Each number is 128 + 24 x the weight over its row's rms, rounded and kept within 0 to 255. Layers, rows and columns count from 0. The size above them is the row's rms in percent of the matrix's.

# layer 11 attention query, 192x192, rms 0.151, rows 0-24, columns 0-63
size [117 115 116 113 117 113 114 116 111 110 121 112 111 113 115 115 121 111 112 113 115 117 108 114 117]
[[111 141 119 149 100 114 140 111 116 140 103 152 116 142 131 143  90 135 134 133 144 122 122 145 186 128 144 158  82 162 123 124 134 141 142 148 135 111 112 145 154 144  74 112 136 156 151 114 151 153  94 147 105 109 135 152 175 195 139 112  89  90 135  92]
 [153 134 100 131 142 167 151 166 169 145 114  91 110  95 119 151 146 125 103 102 106  76 150  75 137 133 130 131 146 132 112 145 138 159 134 133 122 100 105 127 144 138 149 123  99 116 125 118 129 114 129 142 131 119 141 134  80 147 138  88 167  77 145 163]
 [115 103 122 104 125 100 184 153 155 105 107  79 133 123 141 117  55 128 165 101 161 100 154 174 117 116 118 130 151 122 128  96 134 167 136 145 113 144 173 102  96 133 104 152 145 121 119 124 191  56 147 122 129 107 144 131 123  88  88  93 101 108 129 125]
 [ 97 145 151 142 102 134 102  87 115 149  98 142 123 142 137 109 148 148 122 128 158 152 165  99 118  97 119 129 107  57 125 150 116 141 121  69 120 121 129 113 194 102 118 128 135 132 116 112  76 146 123 122 175  84 109 103 114 120 122 140 163 125 151 124]
 [144 141 104 142 126 131 130 107 145 154 178 141  82 135 111 121 127 147 145  66 136 136 160 129 106 123 141 123 116 132 139 162 123 138  99 154 111 121 122 143  67 157 157 119 156  77 108 145 126 102 164 111 130 108  92  96 144 129 126 136 122 123 124 144]
 [ 81 134  96 124 127 125 144 124  87 117  98 131 104 126 113 126 169  78 131 134 125 115 102  87 109 173 113 137  89 121  76 103 147 135 139 154 147 108 137 106 111 164 133 161 122 140 111 123 134  91 140 122 141  94 156 121 135 102 161 120  67 136 155 112]
 [107 132 130 147 136 112 178 104 144 126 142 147 154 129 137 110  89  85 132 128 149 162 175 134 139 130 158 126 101 167 153 175 127 175 158 117 101 123 117 160 138 126 132 136 131 117 145 150 120 148 161 142  87 100 134 143 131 134 109  69 134 159  93 135]
 [118 139 168 121  96 141  91 150 145 127 124 140  94 111 130 136 104  97 127 130  96 118 116 154 132 143 140 150 111  85 126 145 116 112 114 119 156 150 130 133 121  98 110 133 131 115 111 116 128 133 135 100 129 148 105 177 131 169 118  77 116 125 124 118]
 [121 161  86  96 111  99 146 125  52 128 121 110 111 158 131 140 128 122 116 139  86  92 145 158 142 133 124 172 143 132 148 123 177 104 135 129 126 166 106 152 113 118 118 117 155 144 168 105 114 118 116  78 126 100  93 121 141 108 155 129 105 159 133 123]
 [117 108 137 123 148 155 143 131  98 114 136 113 111 159 112 124 149 111 108 115 105 145 141 151 130 116 120 148 107 129 163 156 128 139 149 133 171 132 117 100 101 148 171 165 167 138 167 123 140  86  79 132 130 150 157 141 106 137 191 167 117 115 148 101]
 [117 152 139 125 138 110 150  82  84 123  85 121 120 143 131 122 109 165 123 149 126 126 121 103 128 135 117  65  95 117 167 125 149 129 119 149 119 120 113 151 145 138 134  95 125  97  66 117 128 146 145 175 164 130 138 155 158 125 122  76 175 116 120 125]
 [106 120 187 157 136 167 125 121 136 137 128 118 136 132 150 147  97 141 131 131 127  96 114 119  98 132  67 146 150 144 116 181 130 102 115 154 154 117 137 156 117 142 138  96  98 118 125 118  96  83 144 147 118 125 127 105  91 105 149 114  96 118 158 111]
 [156 146 148 136  81 163 102 149 124 163 140 134 124  89 140 132 125 105 111 112 123 103 114 122 121 138 152 122 124 164 131 114 152 143 141 124 130 154 120 149 124 119 108 135 145 125 101 135 150  78 175 124 113 132 107 142 118 111 136 112  66 105 150 133]
 [117 114 147  80 113  59 152 151 153 117 150 140 124 104 130  78 114 119 126  84 141 104  94 122 126 153 148  99 101 138 139  90 116 115 113 110 152 145 119 134 172 113 160 128 162 142 151  99  91 151 164 110 151 145 183 125 165  91 125 115 145 133 111 162]
 [159 128 142 130 133 121 136 116 147 155 120 143 135 146 127 160 126  76 130 139 138 157 133 156 102 150  92 139 130 163 135 115 120 148  96 128 131  77 120  85 162  93 129 141 134 157 166 121 116 123  94 160 119 163 105  97 163 140 115 118 152 152  99 164]
 [126 151  98 160 127 138 141 117 138 109 158 110 146 125  98  91 132 114 137 126 113 149  94 163 154 171 129 105 131 113 118 146 144 123 134 115  97 108 147 169 178 137  94 150 143 128 128 148  96 141 118 141 122  93 182 110 124 121 154 108  99  97 167 166]
 [106 107 139 103 125 133 145 129 103 105 161  87 144 156 115 156 125 128 163 140 127 132  95 150 134 128 176 123  95 111 102 158 121 109 137  90 117 166 117 123 137 117 137 144 147 109 123 133  93 170  99 130 147 118 104 169 148 129 120 144 156 121 109 101]
 [125 120  76 132 199 144 165 120 152 109 122 124 121 169 116 173 135 109  84  98 160 118 145 168 104  73 116 129 100 153 115 144 106 149 102 151 152 136 136 104 163 162 135 143  91 103  92 146  94 123 107  97  90  81 128 143  93 116 130 119 153 126 119 126]
 [148 105 120 116 112 133 140 109 141 116 143 155 169 104 100 145 127 136 146 128 101 125 119 143 128 122 112  60 119 118  99 125 129 101 158 106 126  93 139 121 113 106 147 122 127 132 136 116 115 125 139 142 135 132 134 138 114 160 101 146  94 136  86 112]
 [110 131 156 155 104 123 102  85 143 162 152 139 150 170  74 120  89 117 155 145 143 169 120 156 135 133 167 148 159 122 191  91 158 140 129 178 150 124 120 124 126 142 136 118 125  94 129  81 123 178  84 121 135  95 138  89  75 131 151  89 117 139 135 143]
 [107  93 157 133 100 116 193 107  95 144 111 107 151 124 159 139 127 128  90 116 146 175 124 125 108 109 146  83 127 128 131 129 154 131 111 133 116 157 121 120 126 104 138 155 131 130  72 110 146 152 152 110 128 112 106 111 111 149 111 153  84 128 154 135]
 [ 92 145 156 130 115 105 106 150 142 152 134 173 148 124 125 153 147 147 126 123 125 183 146 134 134 106 120 181  92 101 129 133 142 106  96 125  92 127 131 120 160 126 181 137 112 152 163 129 167 107 112 131 156 166  86 152 123 128 129 122 136  84 133 184]
 [143 175 122 113 115 150 168 169  75  84 140 136 135 148 117 133  72 160  92 109 143 139 164  97 104 160 109 107 117 116 133 112 102 128 109 137 153 123 167 149 148 137 102 127 140 104 137 136 150 140  74 103 137 156 126 178 111 114 150 113 122 147  86 131]
 [144  89 135  90 129  93 119 111 101 116 140 158 179  88 119 161 157 171 129 119 168 131 125 163 128 129  92 156 114 146  91 170 155 157 135  99 125 137 131 115 123 168 139 114 112  92 143 144 103 152 151 104 101 126 183 130 176 146 163 130 109 112 120 153]
 [117  95 129 134 140 129 104 105  98 105 118 143 112 106 150 152 118 143 223  85  81  98 141 128 156 115 133 179 141 133 125 119 138 143  71 130 123 131 128 137 174  68 133 168 147 135 138 111 151 126 124 131 118 144 152 121 104 127 151 148 151 134 139 184]]
# layer 11 attention key, 192x192, rms 0.154, rows 0-23, columns 0-63
size [117 119 123 109 124 119 118 119 117 118 115 116 116 116 113 114 125 121 123 107 121 122 109 121]
[[113 158 135 143 124  85 116 106 135 126  86 136 135 101 108 163 124 132 165  96 122 201 122 155 155 141 118 125 125  87 150 113 129  94 147 140  96 122 136 166 122 124 106 114 105 146 125 118 116 134 103 177 102 132 145  83 114 157 116 143 105 149 166 102]
 [176 123 123 166 148 126 135 163 166 137 109  70 138 114 109 175 132 124  93 126 156  78 131 112 145 115 119  99 160 121  93 138 117 120  52 145 106 140 121 139 149 117  95 138  62 141 112 144 126 173 136 149 135 100 126 136 151 134 113 121 148 129  99 153]
 [ 96 153 153 113 132 159 153 122 154 131 101 114 115 140 157 123 111 119 148 140 126 122 137 181 140 134 133 108 140  85 122  86 127 155 138 147 137  94 165  87 152 145 119 172 152  63 128 172 124  89 105 124 140 120 111 128 129 118 118 116  93 134 107 172]
 [ 77 152 134 143  75 157  96 122 120 132  74 137 129 128 129 112 151 182  86 127 109 110 160 124 118  75 135 112 126 121 158 113 134 129  96  96  94  87 140 156 147 117 156 119 118 129 114 105 123  95 134 123 146 129 157 137 138 112 143 112 146 118 168  98]
 [113 126  88 139 124  83 128 111 135 162 146 136 117 179 114 127 135 132 125  53 140 146 112 134 138 119 107 157  94 113 112 108 147 134  89 117 116 151 120 157 116 146 199 141 148  95 118 171 135 135 143 111 140 152 167  95 104  91 145 152 109  99 138 150]
 [105 136 121  94 143 131 166 140 108 186 127 121 150 156  89 138 150  97 110 146 110 104 114 108 123 164 125 153 136  94  82 117 139 133 174 118 149  98 111 127 191 140 117 156 150 159 145 113 118 185 160 122  91 118 114 157 103  71 128 135 143 132 100  93]
 [124 123 108 101 132 134 160  91 163 130 115 109 131 107 108 146 138 162 135 157 120 114 142 134 105 166 137 154  97 181 135 150 117 162 161 120  92  89 106 134 140 138 110 140  87 117 138 128 147 148 129 113 118 143 143 132 138 123 113 100 157 138 101  85]
 [151 113 115 100 123 144  98 110 150 131 135 103 129 100 127 151 156 103 149 153 138 131  87 131 131 108 104 161 122 114 160 163 143 129 127 117 155 147 157  99  96  97 126 140 119 115 110  84 134 104 149 128 151 142 102 131 113 140 111 150 159 123 124 135]
 [106 153  95 106 121  89 127 135 135 113 118  89 129 130 111 158 151 173 128 149 119  92  98 135 120 156 132 164  98 110 125 137 145 150 128 117 105 149 113 143 111  76 107 117 163 163 124 140 136 102 102 129 151 132 143 112 151  96 165 116 164 122 138 135]
 [120 137 162 177 132 125  91 129 128 139 131 102 156 141 108  79 117 107  93 171  91 126 112 144 128 135 102 138 107 107 150 130 144  97  84 130 148 162  96 125 133 124 142 170 170 121 176 128 134 133 130 182  86 153 129 149 134  85 140 140 123 124 140 104]
 [130 125  91  94 147 112 133 121 132 127 112 131 100 108 150 160 119 130 146 135 122  75 142 142 109 155 135  77  93 155 139 150 145 137 100 145 136 144 104 124 150 143 115 133 134 163 117  71 134 130 137 106 128 155 109 108 138 106 157  92 148 163 141 144]
 [116 124 172 137 173 131 117 105 108 113 129 178 151 110 165 160 134 153 161 123 115 105 119 108 105  97  95 154 120 136 133 148 146 104 129 143 112 127 105 113 118 148  84  92 103 122  93 128 138  99 127 130 118 110 117 110 119  95 115  98 125 111 118 151]
 [ 96 150 132 158 115 181 136 133 126 141 124 100 114 115 142 125 161 157 141 141 134 114  69 126 115 149 158 132 139 127 112 104 138 157 109  90 118 116 143 164 117 144 121 141 147  92 142 128 160  90 126 171  91 130 142 139 103 141 124 125 113 102  85 116]
 [ 78 128 136  81 149 112 120 150 151 116  76 127 127 148 152 102 141 126 137  99 144 102  96 114 144 156  99 108 130 119 166 123  76 114 116 109 105 156 139 126 139 146 188 142  99 145 132  94 129 126 166 112 173 118 145 169 149 102 100 146 134 180 122 119]
 [170 115 149  88 141 108 145 112 137 145  73 142 132  93 120 135 108  69 108 130 109 133 140 119 122 141 138 100 159 142 105 127 147 130 139 174 160  98 108  83 119 109 132 117 130 112 122 102 132 118  98 116 137 110 193 125 158 122 151 174 123 138 111 111]
 [141 136  78 110 112 144 156  74 178  92 141 103 114 140 103 123 117 115 118 157  97 133 111 145 108 124 107 129 154  77 117 136 137 106 129 132 128 159 155 117 133 109 134 125 146 115 124 161  66 141 125 127 147  95 172 105  86 170 124 117 138  88 151 143]
 [116 132 135 109 125 159 132 183 148 111 141 121 150 125 120 152 123 108 135 140 155 139  91 134  92 116 185 139  85 127 128 190 109 123 161  88 113 175 113  86 122 128 138 114 141 103 130 129 112 166 107 120  95 143 113  87 113 114 115 123 156 151 131  84]
 [150 150 133 158 174 131 160 118 144 145 138  99 138 159 120 133 158 121 109  90 171 158 127 123 125  58 160 161 109 122  88 138 145 162  92 177 129 109 117 120 148 137 163 114  87 113 110 130 127  97 116  98 121 116 140 145  94 145 115 114 168 148 113 131]
 [144 174 129 102 138 110 175 103 156 115 164 141 159 105 146 129 129 162 124 125 117 130 101 138 134 140 128  80  77 169 139 141 148  96 162 122 130 122 140 122  83 106 122 148  96 131 157 140 126 105 116 156 168  86 109 119 132 139 146 193 121 125  79  87]
 [108 142 163 137 125  63  97  95 125 154 109 133 148 112  70 168 116 113 104 120 116 112  78 111 127 155 151 164 106 120 121 161 120 157 118 123 113 113 121 174 105 141 109  86 134 131  98  61 128 127  80 134 128 121 156 106  87  83  96 138  97 163 104 106]
 [121  88 122 146 130 114 170 153 125  98  66  69 149 119 151 150  74 139 111 122 136 136 104 129 112 134 136 103  67  89 131  99 151  95 122 140 156 147 142 114 111 129 162 136  63 133 106 133 180 100 115 136 184 125 175 123 153 134 121 138  93  93 159 145]
 [ 98 164 174 155 155 122 144 119 117 166  64 109 115 120 115  98 114 153 139 144 103 124 127  96  95  93 154 114 140 156 115  98 121 158 125 138 146 151 140 138 115 103 167  97 125 171 144 105 121 106 109 164 125 168 166 125  93 123 110 145 138 114 130 169]
 [140 127 150 112  93 113 143 183 127  71 137 147 116 128 126 129 126 153 124 105 121 143 143 131 111 142 139  97 129 105 155 135 115 138  76 122 153  77 191 139 173 143 129 135 118 116 140 130 148 146  98  83  96 146 154 158 119 105 159 150 113 125 101 111]
 [161 112 137 117 130  88 134 119 102 121 156 154 120 154 137 129 127 168 109 107 158 172 154 156 151 135  85 136 137 112 106 166 113 167 117  79 158 135  97 136 136 121 105 122  95 152 128 121 131 113 133 131  84 136 144 124 190  88 113 184  88 119 119 123]]